Weights of a small transformer language model: 8 layers, 657M tokens.
Each number is 128 + 32 x the weight over its row's rms, rounded and kept within 0 to 255. Layers, rows and columns count from 0. Numbers have three digits each. The size before them is the row's rms in percent of the matrix's.

# gate: layer 4 MLP gate, 832x320, rms 0.14, rows 31-150, columns 224-255
# up: layer 4 MLP up, 832x320, rms 0.143, rows 31-150, columns 224-255
# down: layer 4 MLP down (transposed), 832x320, rms 0.133, rows 31-150, columns 224-255
gate31 104:135062147164123123055121152071135080114147160105140115182107138147079100117147182120163118127121
up31 100:148150118153135132080126109118104158105057081168189175116154107115106135078114181161142121132190
down31 102:220112100122161154132119154158120164099112112131113044141070084104111136116106140148105115142136
gate32 098:155083135162119183102129163174139128204114156101138156092144187078138199142104106170110095149127
up32 099:163121145094140125158123152106110188118160042093105142102119085154107137199083143140178118110110
down32 099:155101069148132131142148144175074177171103094163075143130140097154180102213130107121114112172134
gate33 101:164106113148105144083150118173102120160152152099121119097068204109119050107097094148187106137094
up33 102:119171149115130113180129165112176174122138134123099094138205180070173099157107130134174127115094
down33 103:127163181069189170148172185095122126101165149176094104127120167091118108152091125143159131116070
gate34 101:131111122144121117123145146152121098109141146133087124121137155145152136122108116191062174113128
up34 105:133136105109165114163082119123083165107085147119151157146107089141109127165140105111099099153119
down34 099:112103076106111123136206125175160064052156098172129130105101140080112138117084072136112177080158
gate35 110:072158118112097084130166076136125161158152132116132169154153100100082016061081109136102135141178
up35 109:135087119167177161151152131154107125058097137177136078109135135119109153170112127178160143148131
down35 106:165095139102127100155135096160169102097191080163121145128149189166138144158101101128134129135148
gate36 097:170105153100094118103121128132135158130137099097152115186120160123163087077128147141137096127130
up36 094:108154140143076146131143156114154150094085141110141103179161165155143109109123124147174140053117
down36 093:117153098072172089104095111104142097115117127138135121147165126150111095183152124120194191065149
gate37 100:152167157132104100120131063123161109076142128000164095113150190104136137071135151136114152173113
up37 099:138147093115200131127124097182121108124162102095179159173161101074112094121104092050127125110185
down37 103:111177158127056107081078111095074137147105154111121144077078192137133117101205100150097130114107
gate38 099:088149119174163124107149129110168095148134133127082072144127118113103165120107084137205178119105
up38 097:150163049123143130117088085128190104124172108047133132044148134152167110103130178096127131174103
down38 095:071174115023105191149186113129095124141110135129113111167067165107173122109182166154115104121129
gate39 101:127173162077139164172113102150147121099114168073077082100127093159138089137145107097144057128148
up39 100:143144116127151136222099135129155107103174124047103117176056169142119125161113118175090108141148
down39 104:173154179107100143164143211117155169109138186097177125105108125156165070077119120131096107114082
gate40 101:121164189129145118129193103085162149135113135072105103153112158117142082173069174137160137097104
up40 105:105092091148072061119134171141109146173167117120098098112121165096096110102131199091115103185109
down40 100:115178096093136145184062147104097147102104145106156142145149135157142150136114109179133165150159
gate41 097:072095157159129120123178103090101141109135150102100162139115149086139124119131153160144161148117
up41 099:130199173109168116165156117090093167181113160108088053173135127129085082177113145095154120086192
down41 100:115149142186160147171116140171130165136101140126098163076174096107173121134170140188146191100137
gate42 094:127073184143138130132114122086220141061114081115114115065113135147136087078150126208147120132147
up42 093:145139132138122078110170140089128137152149073138153098118171113069081128120181114062123152124073
down42 096:099140153157112131140168085165139128218114112137165148102196149133140143129113141182162143089134
gate43 100:113150110113134136109150145111071156174162122112100083154126131119220106174115127112070115164103
up43 100:128074101175147172167177081116101143134138140172155130113133102149113089112070124111136123142147
down43 099:165117103078113086125166156092126154153154110125160126149102156155118136113125139138163104141143
gate44 092:121079167176045114090147136128099099133102113140143169145078144120122055091115153082154089114120
up44 095:169118121085102113150132118111110166107165139109128096156075098151144132114082101061141198147146
down44 095:155118080119150145095131143082166131105142169140082116120072121065109109147140178131097126052128
gate45 096:158140175142109194113101162174106180082105164157052110162092113083106066146094164089157086154153
up45 094:188116141136100154107086125122107143107116153083064119163111101114147129134146162180139141130115
down45 095:151140089150141122136147178114187146124161121113145119145119146119081106114088112060131156088079
gate46 095:123136143124107091039165114178132131151131141118122147145141158169203118136087142163077105104173
up46 093:141138055089141178121087130128096113123119138136159146144191124140194136106127154143149151115195
down46 099:178138098098115096153169152147158105183139206184143153171118160109149134093118090099135124039087
gate47 111:073148137155178146180127140157167086107191118142110176128146118095098150098107098106132162094118
up47 104:154196156099120126168157159169128164084107126097038137163087143052138126093098092096146143148127
down47 102:074172160161144129161153086136161124127095160094067121119101076140140143138107063086145143110125
gate48 102:130136109129170151119120084215111086184126151121059129118110087128138100171157105121119166094168
up48 100:080132115186084144137120087170102178167183163135104130166122125074122044186092132121116158091122
down48 096:154121133105132152082097077083157158119105097162125135078096128109126157131094182144086136121158
gate49 091:185152133084101138155112145164134100121105123140112134038127132096121135142174105121178109128111
up49 100:048102149085144085174142137147111078080126111109075189133074112121081157154142105157159119084162
down49 099:152098143160179168093129131139149163144156120115121154150075120137107123096161119157137120088177
gate50 100:081110144113138087131178074142106114184154109159138147086124149144117111121071118165151135130188
up50 098:159061064123102139134071100094152120064118127102076111134132167103158152114111151141148122097111
down50 105:131050145093115084182150057117135166120105163163099126135149141120115107192187155158144139085111
gate51 091:122117088109140155072192142142119113099124152068145147095137162098191112149137093138139104123164
up51 096:169128114144076066112122124117135136140171105178156158104164142082113140156118137158100112177106
down51 100:088120106170126178126156152161126080129091160103086139073146127235154143125141106131108110120108
gate52 108:157145049133056134212144130117119183152168177185139149104095114077127141231092092134191155086118
up52 111:080211150147155153083139190139097139102125096155106074139125127150144173060155129136098129135144
down52 109:144106122118178090121061134134133065096120115115149088173068098139122126127129124150099113184066
gate53 106:176150150119067113122118106126099139118102088142121062122120114152146075142167115173128136097096
up53 103:085129160168158109118106129166148137130154110080079138157157200134154151145152114076096096106102
down53 095:116123079157128106114120146152141077118067138077129095107156147064168121095116122114083095158071
gate54 113:141105116095082068097116094099055163143107107096102120106106155140123149146141086124149167129156
up54 108:139195112115108117122144151171107169108093078150128075127094112109140099155121093109119199103140
down54 106:144155089220149132079155152110184127116152134130110099082151104114193170159092086140072152108166
gate55 105:151200159140161123134142169096099089060081123139153095210105116161166175047097116126204093110108
up55 102:155135108102144127121135148139134099164144106093132175124097139132060144182139086160136127107129
down55 096:082149159142109097135168205083138137069126066072159173103121140123125090116132149124121156120143
gate56 102:097088160170097106118159155089163074142113165150136155137073124125127050063126086176126158151123
up56 098:115151102126069074160197093123090111098137103130084179126175097105114149117107115113111146112078
down56 105:165144132189118090156127099158114122135153156103144174129098188145126151124089181121140137118117
gate57 103:157105152148111175130138147178122116114112055167126141126160157145112124156144143109142059114141
up57 103:118092087113174125124148128166116119134202101095129105067133091135095182160072101151107132131152
down57 102:127162153095143137103148131105101125156079131140136131117124144158091239148113148096126149194155
gate58 103:120138122140083084170222142117090138123130114150045151138146162101117156094138082147114113108147
up58 095:107132127079102131149164075084123092057101165144080135153112137096145159119125150093082140134128
down58 100:116083131109128147130154174115161092103072157113155154090139113155176152100141136097138135111089
gate59 104:162125176113143114077151049118142116126114131123157064059112100139108154129120069040096192092146
up59 103:185187105142144116171152133171116117105104096162098146114133139133047112089124108181115154156142
down59 101:117094113126138118111103105085066154153076142123161194140147086153136090187131139140130089147117
gate60 101:168138139124184152135212164133068123082143046114026127064142140101182102200139083085143160176092
up60 101:133150144164175106088115150146147119084079155104173124156153087117090077130073127156161157120039
down60 102:101078109068135195125193191056083143146155105137171090107138129112114127098199125168131091063102
gate61 111:170126143150082208087128144130131136120094110127096119166158109181118126151104140164152157120197
up61 115:181136118129108177124173213188102134164126118179091152148137161142119205115105074166154104170114
down61 095:157090150088155138178112159122095104143100099202120129134153080103105187142164126223138148150108
gate62 096:113098186138087138130129057115081109150138094103145137167132127131145149098162117101104172176081
up62 097:178138160146107102160146075142095145162151105122130130103159216096173112130145178137141079107127
down62 104:149095170163015070193124114112130127158120153090128116182163147115103100143125122115090235142129
gate63 100:146107149158127156113112084068077164144164135102120135121159087081080125135153171129165128133185
up63 098:111146128085142079114135133129119076174132132103126116125137126115100125113137113113181131204160
down63 092:148159120179134116106147097105107121100107168131140164120143093124100118148090118134141118094081
gate64 102:101097133073099069180107090146125175076123096169063161142141119085093138139119058148148115161163
up64 095:082123140140182123129115121136076169114159095132123125156179087110113030132133078138176138132170
down64 105:135150132150151128147129130134093128075117139147116155135141113146141063158163105110132122126130
gate65 097:091111153078093128176122083189131089164102113145136162069138102113219093137100113201178122136112
up65 098:107089082149119142152157136090069089087087157142102112095191157119185136120131105148124091174078
down65 092:078149109122119100111200126117133164134143148145090109120146123144155141155181133190120108172110
gate66 105:065112139141110187135135159107096070148120118171195106132114157150176108095104052122098120111130
up66 154:070118143164117144141138190088114117135146137165176090132148143125144125087168097129075119159141
down66 100:080111171156074089138140111138134071144104138174161090127115139114113115149106076121111115130131
gate67 095:102112140165089097114144137121152097185122107182182095088124116086124101106111138035085129147184
up67 098:120124149105145142113152156101125126074078127099100159066095117121156169148115153128192109107094
down67 103:056142153112125129166175189147154176094137150139148160098113113104110086100169145117089155171152
gate68 107:115033146112084194188159113168116144131096099191149144122144174127136195120144113120121104094142
up68 104:099146185099111105098156188108101103117153152119118064155126093146082103121163103124116173132128
down68 103:101149116040131117144108127128148139099138151144106113131129179044124132136123111114089079152077
gate69 091:107150124107141157108099132086116124124084136151113146174089134168130142098156066221166069123113
up69 091:129170101134153147130127068168148113099142180130089092120152140088196105097124189116111112144174
down69 096:100097183121143158113115180143128162183106098150118166082112052165164078094121141127118095173118
gate70 096:192133145097160109187113120057118105162163184134128155078139163114132109143076151138127033182170
up70 101:153150117087117161147146081078121162155076104167135166162114145103126183167163097120083116099112
down70 101:151120154195145092153155135170178156159122025132160112168125187155184135110113129097148123110157
gate71 096:102167116149150127136143124135145100119124102105083085108085066182142104217181114149155107110111
up71 098:105097072095135163104101109116140102168110102154104127115113133124113158158112117069175119197126
down71 105:171134168082091114110132203116159138137084128141159176094120139094101096118138081164065123091118
gate72 105:121126155110107089206115132104128160153099153116137166165123122108158130150091124085131067079130
up72 100:103101102117095113165153113119155153095122117080106121131158158104141163151170142158164161144152
down72 099:115135072113094081110130052119084165103082088130111122126120124137160186121157134167046172156144
gate73 102:123128132122130202151112167127056087097129146151109134114091167111095121127125140113188136132138
up73 099:146195121139103095086118114112115119151132122150105108160089112130118143165122096105131097122115
down73 099:095102104110197122124173129106116090127114069083143161161148149135121141078133133166119102098137
gate74 104:183143138141148163149117155134135148069162140136154092169138043089082129162121108131080108100102
up74 101:122138091020111175147085120122147121139165192127102101167143153183150099141079126111196086196108
down74 095:159116146194126161057146138119072125125109150116136148141146141139084120175146160135034180171136
gate75 096:110111140143116097125119129108113138098124167170125103122161150099101126163113056122156068114114
up75 098:107083134105144120130075101121121090171131079115171104145165075143126096087092056046107136132084
down75 094:132154138135108164128096129164129110116135137200107125174108129160150171089092138136122131114115
gate76 110:053082119147154084066117085123143133186110081118116130127106116149122169122129176131134183165105
up76 108:114141089090122127128123162147067119081068086134120172118169107169153124166166108095085129066108
down76 100:076132140088131102089125144129089154137145091075122116149112095154085133163107116122125097130103
gate77 089:060135115103169176063053114119186108180137088179123130078157136138162178129166150135096119079150
up77 097:203168061119132094131102140105120117120115154139116160161106145112193093140117059161182096112094
down77 094:154094052159095126108139137081157158137107148180104133134089122154091184137109108073101179155144
gate78 101:103099196097137150157157106125156129123132073215141132120125115119171115163140155119092220144102
up78 102:167083191132149154155114180126167123143134149191173103162141083147145116189110129138047153157089
down78 100:181124150124177095255114068090134128111140085157207171101102136112128124023152110130090166084176
gate79 091:179115161144152121095118156131133167154128205169108073093101130123155119115141134124094094135071
up79 087:060155137167185141148205089132125148105143138110134123136139146066108089179101106139138083148153
down79 098:090147164150134126217148073121155141126113111139137107128152108107130120123147138141065102135114
gate80 096:135061111087148051142100142121128077138137163128140112089136162113117139098190159113215115135191
up80 104:169118147177189153125143096134063119115092082166130185133077114154121059144153135097089123138159
down80 106:124120121129132140118104179111111109078150121076151125147130175169135134167093095155128156196094
gate81 102:129166125061139139134164124168100145177163200181093121102156171120183156205129129111171133134152
up81 101:202131097176107098167129128157118153122136147187178143150131152082137112150113140117144099074070
down81 098:054108135133132137096137168087115094121118142109147102176165073155168132084147116174070121155219
gate82 094:136071164177178138115130139114160127099151120146116144150111145113157124130077103134130128142143
up82 094:125095186105164091088115191125143143192103147097174132097171111124090183133086158107170134072131
down82 100:124067153144141136079150124162147180178132158164090100119104058144101164160117083138159128118112
gate83 103:109099150140113086115160149156116114145109151166162150136154136097099108127095113154165105161170
up83 101:094093106143138118155153103132117153137121117122102142109109137117122138122137116154086143159136
down83 098:116133059102114120148109131075116152148128080091064152112120130120147128235180070172080153159112
gate84 103:102122099151063094123204057144134092141160171141088097147060165125149128167125111084146093105150
up84 103:117195160157119160108150108092118144058122154111129097142148064083182105122122092160095100112096
down84 099:157139137106151156144116125117122130119134169142124139089094173109096102110146129163095121137076
gate85 101:133107163116191071148188150164164148176159133087136152140137110117125084101116123138132137139181
up85 095:123113202172138077100097134135122120142099115113174161193124121151163113131152147082110161158148
down85 099:239157122164016075156112147111155152062169176123186192138057102113124140106177138110112089053111
gate86 103:096090134079126134158129122140196139109130128056113091111092111151135159148103132138136132139144
up86 110:070135173163091140118187126137099133140107117093151143139106140135158141135124087133101105121120
down86 095:127154108146159135122152146080111145093123098173193138138185085116089107134146094181080105112132
gate87 102:099081139104133119136091070132150115148134097114139185129137176127130137141152086119127149165134
up87 105:159126145142128158127080117183107104098157118127116119094113113114084086110141121143148092161135
down87 105:089138050142135071168068109144117136115131100174154140087122143080153155156158077198151163147150
gate88 098:084129149148136143131103111103080112141123131118093166092154097122094139112110105098096119089101
up88 099:114150166165067139109126137129098174108144076084122174079149112135173127094131168148158156115122
down88 097:116082142132130069126188149163151113127114114139131109162124169170112098132150095178151117118092
gate89 093:149126099113133164126107110174076177105113094036091137141127147112152104139074118090169104131127
up89 094:162121053069167149105139138167144116042177097151149153139103111162111089074108114145113107113138
down89 103:110128178160180150123162176124153174090120129167171103096133204165068128102116109145128111104157
gate90 091:201147091183178162162135156099119208114091129115130063105117138030075141110156113148151044135094
up90 089:113107117153156077145064097113090118147074157142190117121156152139096118089139115128167078138211
down90 095:134154138090153175144148098136125140081148109124141083099122129143127124123131136141129069158136
gate91 098:127112160175121131131111100115102187156128205136104162144146124145086125171121106089128090106150
up91 099:126103144130164151158123150060146074161223139143138130132140183165129147112066121140180119106116
down91 100:151114183164077177162152103172125116148163163062124103130127170162103123116104126156121198111165
gate92 095:100166151150129130141150127149134082120145095116160132155098144141133161152221087105119167127137
up92 096:142132085159171127129135092158109139139111118110135161120117103133098097134154157198070155176099
down92 099:156147147170089114159102155110150178101096119106144171107107060102157169087092124174131129065057
gate93 100:081155114184140128125159198135131119072122160092120118093178073111129138142115156125107119125154
up93 094:114079116096164127109086125168099132171138130128094173118154110077206124171125180130106108142099
down93 096:081147097151075146163166117169145170080105127069081163118120188191103076169136120156128108143166
gate94 094:141170141118102156107123154153061168107118118138184119092137198140166060165120122121132167188136
up94 097:133057154119107166105138132136109097120181144104212152138131130115116205130127140128097107118159
down94 097:166132150089170163132125132095118103121136098146102108097069188162097209049156128118077040175140
gate95 098:125115160140104151121164145152157122110092090139174070140159137098105095145139111101106178121160
up95 098:115163125116140066129132142098106097076131180151151141125137133124121098108153098068091113118066
down95 099:119055169161119144121092109088142081118152155116176124185132109168078101090079111102128143103118
gate96 104:130132178124098110105182159103135122106136076112113119129160156147178134111080082102167168128170
up96 103:155124131125147161111180139072119131091141168157172135191133145098167161161205162142157108179102
down96 100:161124117130135115185150087144127077161192196117130154155173162087112156149150185166171138177128
gate97 102:149139139119212164163131176156196071157201080116141109073160149120143145148132099107154168131135
up97 097:101126130109119141129152092087134126078131090128102117172112132193128133129105132132162099139204
down97 099:139165122068138089176104131173156135125119069138124118136086103118062135078091107117156137127134
gate98 105:166125186124119080110112185166082153099103139096108107087170110125154126119145176169126134122198
up98 098:107157047144088130148097096134131109164076152134120164131091172100081134094124072099120114080124
down98 097:111133092090127202122137139093116144109153108147152068085114078101101101160169106157056073157086
gate99 095:092147155135166166172122113114126133139147148078126142075227119132219168141159123123117111129108
up99 101:176144138187164090097098146118102156111096122090121093110070111107185188105166081120106112140081
down99 099:162149084149094136116142120080181111144113140126173166135133214111074068128102153131118212099160
gate100 105:132139154154147193085100130077163066105175169092127126140144133085112100107124133101138147130148
up100 104:109067147146104160110121097125169081092178105119146071134135155129103085166149132070152157116074
down100 109:198193087147121149114146135153084146166137155103113156107116082069137148141141163085166152127098
gate101 096:135167187144100164071191111112148191115130142072184175184114153078071150094112084155085182127127
up101 103:156126101192168184126147149125148097144153083109149147156103157086092119131111155055113114116122
down101 102:128180113086084118173090161121122148106133173122108124121099162142119122134201175159164152071143
gate102 097:163122112136094162162179150116184113144167107167119096121194112122138131170100076105076105091125
up102 103:137106162209184138167090177127126159125166071105157114143088166210154138124100120080112098212114
down102 102:121154165117140156174073104161106127088148140144103156106123185118160101128143155108127162111153
gate103 090:093148142071118136108153181079168095146133103137161072155093108131098200158172167136111099105152
up103 091:075126155211115166082153143146136103121143112097136114168108078109145146116181122100089110090105
down103 082:091078099121202091131074097092123158130145157135099176051176081096151083143106133091126132166149
gate104 104:102066169125138181081073109154105116173111048120131114164126176151117092086151092119087099083155
up104 096:091163128163071148127141067186225151059155137161128161089110114111175100060121123125139121166104
down104 095:137140140124134145138176178160231137149105118114125114120127104165177123095097107112103096177150
gate105 102:100160103144101099100148174128145164200164164141079172088133154049153120128114120089162128117061
up105 112:129104151056171147161133090122099156134112077127107124161094119144124142215145111109103131074139
down105 111:118109091146201163131106093109119111134133138118200124130162147108145129147161085126130076087148
gate106 103:107140157176161096092134135130128122112128100114206076077153061230124108170129105113092128131125
up106 110:150120115139094165116144123179115134158171113169136059109113181111180086139135089132117136125096
down106 100:091141129132102142118093105153115083139140135109087137165097158126167122151085123136110098137183
gate107 089:117140150092161140115137127122203123131178112128109149099114092126131149163099141087138172104105
up107 099:106105148147097145139102150100153141140085184165158147103107122148111144093168146094135132106188
down107 103:111136118105102213120155106052159152109076129114144138090142082138136156099136143155083143082142
gate108 105:072089074162100101128128120141117131086120148155136140068139101139142140066128179060125084157109
up108 104:135147146146123160099113160103103103150115144096138053123145123166116056153096156124100080151138
down108 098:126112142132159201099157127107097117164126093149145116072109066093221135163124108122139111102079
gate109 101:184123135144093140125084088114147200129105096156159125139037126111185131133172136159165122177175
up109 099:146104148132097163156098138129087121092149151060110156106072084117155121149108096120154190126170
down109 099:151126134168177056118115090162182116104135093144134110123098131148162122125094158094147136169150
gate110 096:152155116158124116062164143116108111141148138156125100136115173127107141149181098109088104140154
up110 098:140136097169101178107129164136079193091174141175125149115093107139079083076155151110147114108213
down110 099:112110111091122146158122088152142107142100167104066145137154082134132124173118091141065081103132
gate111 101:078146176083112093117093111153139076089120149113092197060127150189120150170122074169089121146192
up111 096:162130137114163112098104097091090107105167188147093104170111139168105153195108096139080120120134
down111 108:094101109134189135097107134126154124139144131135129105170177069160110120135132092131139137113108
gate112 093:097102141125102100093112156115146035177136117163129119183116144105182127088170169115138077156134
up112 091:101067084119075131167117182143149082148091207149130067165115131128070147130118144088150137087129
down112 094:132142131150092113163146158106159137124117093140106152188120108157147110077180107083108101136103
gate113 089:139183094143147150110140093140176127208122161117102120102123157153167092119106184105174117130141
up113 096:129163163130180140085068176116087066152183123109129117114138147112093167167108137107098170180139
down113 093:131139120140167134131112143131159111186118151121102105079202147139139140167080143087101207152129
gate114 094:096146174122125156074020143174151189117124149119149145132143102111154106133043103123087127142153
up114 093:125126173198078129219168109123140115085100112187142165205126091152128157183101094124110125174163
down114 101:161063093114124126113144140171090053118142144150166162179115155118135119079144163171128160136190
gate115 104:139006140132163116114110116135118165176117075100146100148102120120053158109124132097128129133131
up115 097:147104188176070098118108125127079158144098133157104095095099119115080130064120131118107067131174
down115 100:127097105123116131163108143145136098101123128146115144090096126157099077153128111121120107150123
gate116 097:143140146127106120077133104131155097187087135114177148191162125129087098103167095159142156172042
up116 092:121136156107128137126172156138177144173157140140138100120119130149082123121175155148094140156142
down116 098:120076059109116131203152136148089142075136152131109127119085129090148141140163187065110081065165
gate117 115:133148144122119129095108111116112100108143135055159126159156120145150129127145107131212160117178
up117 124:124132099171161086156107096149123113200083168157101149146120148064172090094126156127134114148081
down117 093:175170128207127123154152129101126128184145063081141124163154085158072149081150164121097125085115
gate118 096:107085069140137166122098138118171139178157109100190152157132092135114112124156184139108104194163
up118 098:193127180195202167140126133137102060134156162144188160143135160093150080142089102123140148158146
down118 099:132116148134219099106074134118086086144160145117152111209152160112131119124077174150103078174095
gate119 098:115121176104123180179170115161133106121098125081139174158108173158150193113194137151111146086188
up119 099:134128143119127177129144146204069141133102160140136087157130144101151146129141153210102108143190
down119 092:185142139115118125132091146130214145119102130107071140175150120156113086128129123082122215096172
gate120 106:106127144145168050146132105126148126168134126090146175179096143069077139112102129129199118120125
up120 099:133146113150182137092093101105141155094130107119094115177128160180120110095115148102154165109132
down120 106:113139147088130123138127084126205155149134118187158136157094143109120102098149159141152143107094
gate121 100:125107153086059094177140104107077154161069097147166165155124148144156134201119129121157112099148
up121 101:137182133131168063125137156131126162114159164104089158096119165172194097124078112165156129107119
down121 101:141142109143144102198144219106154124108118149111146084158115193094111127173169107184151110091109
gate122 088:034085099134107161133120109130077104098105117152143069126088163095120121137147123096067084112089
up122 104:142146189127147072076097165145159173177133107129116110103081166125131090175107131138122112106127
down122 100:075098116132093151200137089086096149118133148128135088149134114194146091144101123132121129151100
gate123 105:156144098123126103096181177116152097184156130169112169190161076142105068103176139074155120091099
up123 104:146105097125096144120121167093088117111064110190167124133115121060185127124133096078109154114132
down123 088:098113139116111070134116103175119142116147080101158129103132153135127143129082134164151147156132
gate124 098:160120120089119092113120108132191088099176077090110172131127105122114098046151115124186126140150
up124 095:144166097128094120098132131152094121098152159149151097106154136164097116123106116145173084080132
down124 098:112140129072117145175143109153052098124095100111119120171104090085082167122214149183112135168114
gate125 102:126124117135163119116171157087156120116074111146113158092115116143103180137086125091101173081075
up125 096:106156147134099114101114038158111162076083119113161154102077110118071117122117107127078073136133
down125 103:115091141121087118162148108135074111159189155130098129116131105108097039095114132152176116173108
gate126 103:146087146083156129122107080161167159119126118080158103109097152104124097135095111125103110168126
up126 094:100132084160138177128167166066116134111144113108139141095145086147184093070132115137160134122100
down126 105:140174133128095151162184147099059141107068096122089159153182140145146130078093062127176107133154
gate127 095:069134155153156159080081153103099124129171090079138107153186177139150155121137153146107094182067
up127 098:104106048112130106152091168104144178083186182139126112078166072140160173074109137115116133110132
down127 104:154148208125133072156146086129168130158122158125179154108178182133173118089117086127167149120203
gate128 103:090103161054109127118093142096132163103128143138101055101131127096138109093096097105163135130208
up128 110:066083077113086119102083053110080126148114106170109116054188101166139115073121133103109104084115
down128 109:099151134127130149142105152177139152116136039124123120098075107070178085195043140082078116162156
gate129 100:114092154091117105105102094128096100160142180192080105114128079083122148152128128108107181150177
up129 100:097102126147145141129105134087159077102069107091159104129195112121086088110113119128193122139110
down129 100:156126117047143112164125075194078167133161138168090170146083079133157078124176095128142151150116
gate130 092:121175088133182065149106114131123116160181133144118124114149112091118122163122100084154130112137
up130 098:098163123114118109108107150101165125131109144091099145192157147119100133116120149092114122186162
down130 097:100157159147115093188121123167112174096157084151146112096057072103129116132142125151168149078142
gate131 100:159167084138075190167101113196093124163120182161108095176109114117118128105114135142139220120115
up131 095:154095175168080103118140095152147064112108160157092093153077181126113114117114068164095138139112
down131 101:184074143141107166054117115162144127152123108137118131093108123072122167101139131177098103149127
gate132 101:103075169123136131119123118193178152176109104097139167101131130122125112158113082111125147155147
up132 099:141152179130145138114090128167101116136144171136091088120086115126143143174124132129125067102097
down132 099:142118057139175179079075163079225154171065104154191068116104116132087114169183139167072166129179
gate133 103:090141133139104138173188108119097062134093055109151140083144132107068127146055092109107146170138
up133 092:127139128155148087106103188090157168082111133128113139111133107150098135147109097083136121082126
down133 102:143111137141146122181132131164168135134096154150138116094116148088164151081143168162100138144124
gate134 091:127103148141115178086101129110124092121141136122102131053146089115149048171149152195113109123172
up134 096:175085110159142126115134159149105125114115143079098154155121140131160248156206189138079174162152
down134 100:134122205115036095146089106143125121098083115096175093156102116094107127122107135107104128182131
gate135 096:131146147139144111157121154087164113148075094148138129094055170136109116139164107127068117152085
up135 096:115182155135105078155138144139159168103137052153122170063081108146150112146100186106081138124148
down135 097:094097112179068091123150144106119114137095094178119153077072103103102115109147166063141159091022
gate136 096:116119157075175113148140125160124144087197147161119139071128128094087107124123163161151114153103
up136 094:121221137117184161152154148134114136104180069158146169094116117110137129139070126201140143194153
down136 087:131118168059185095118111137113136138119122077145100118154186150179151117165135112133162113117107
gate137 097:115173182057160114169156152165112114140158133029127093155198157124088140136123125120154146135106
up137 098:088170202156110182101148108131078090127059136153122121094092149082134176097122094176084146108181
down137 100:098188141084141175118214082183101101124069139171120142102128100122088110080107177214155154181141
gate138 101:154141161101048135070084074181117159080119162137118082095137130220110159119133150090103126098108
up138 102:170140095093123121121182186079075105137153130100149145157107157103082134197078078150139163201087
down138 107:117132088128135129121174189097106108172152073122199154168121134078067101128117140162044131156119
gate139 091:122155102158140171155183170101175045130159122162125094103144162138119128112141131177134129171090
up139 098:101159157144173113052175202111089105159170144103104100087140137091139156080138121164138149138127
down139 105:163109091084173156133107098112138145150169062130119054127142135126154096136090177094134126172154
gate140 100:067128155179111141094164082084150174064152148161098136133115157100136145158056100111123119119120
up140 105:161084135161113138153135095156117147126101045115125128094126117106090112146138167076132170118099
down140 104:126159092155112137135099111165148091111144137135097116132152111187143108087136128088144158139138
gate141 098:142074099139130141110170121126134112081150149088140112119090148078085151255163146152197147122136
up141 100:127109096098117166212122122083112163098149064167160200160084113131087142129109096135137122143128
down141 100:095135153123175098132150120081125136149125119092108151139067156098109131130113070186131123133085
gate142 104:131157112177107089148141101222114156125149109160159192109167138115135100105176090068154133163203
up142 106:139136173075120130166146153084051143072116150149152074146181135105131134100159169148088117125109
down142 109:096099089146168094063133146127130157109139100079102120105160102148128144170106151142130120132163
gate143 108:124088145115131115150104121098121083179153185116114110122126094174122100151147126114152147154142
up143 111:099081109152171135155077066154092146177089138081108127144149143171127176083117102178156096134174
down143 101:143156113114123137135082131136143175195102147159096130062079157129110175103141087099080087129091
gate144 106:092141138150087062119141152138159078127156078064176136107092188147107085149044116133164082124139
up144 104:190119139116189120133070202119139123107073127116127151122122081098145184078082117112110204097168
down144 104:161106104158100121163134150114177121115110078125156116164144092173116135164160128124135106139104
gate145 088:111173132145107069156154137170114116085095102136175122119053156105095162148139144115114180105100
up145 106:170130158104109131193140100164136123142154137158193127137152193094132121134144104134122116159160
down145 108:132118066111105157179169119150087150123138117103126148152124172133054124115112146114134112176124
gate146 099:089103127119077160113144181115103102163113098142137072123128124118152105117117140112116133143099
up146 106:112117164155127188129197107153144066151150135156139137142147078138113129162125181130106160185092
down146 104:103114117157096113163127160154164093198138191175150130081089099109184096117133122122099141110152
gate147 104:108136162149168069074137138124114165115106131110176145167153164146082145122169116110042124143079
up147 103:175142103114153088169157166111141120100106160133122114098090064166058157159186159118206178084103
down147 101:161116134096139046156147127103169111100123084114194153181174096117178146164138128124114116175097
gate148 100:133147151147143137130074120124070058165152212139119105136107056164100117113081145146104138183189
up148 099:149141134134200156150096125108120039108095156129130112159114100174152107164098165138150118118118
down148 099:119134122147137126159167176091138099150071156101099111180124121142120093107155154194182098151128
gate149 101:123165085126117129125148130149113142091163132204134177108139123141131125129069142191107094156119
up149 100:118097135178121110120158157132099111110139141192132155092161140159164098149129101126121116109092
down149 103:181176094108167070069103136118118123101141182128119103148117161106115147095140076125081146070126
gate150 096:057132109092169105115152118137120115134169228173104102179161185106103059089155201117101152064183
up150 096:137155184082155085128120167167135145136149183126104126165150119113096157108120180087112187127210
down150 093:140146068145129143172160165090129111136115130116145114089120084154176118111109143160141116135086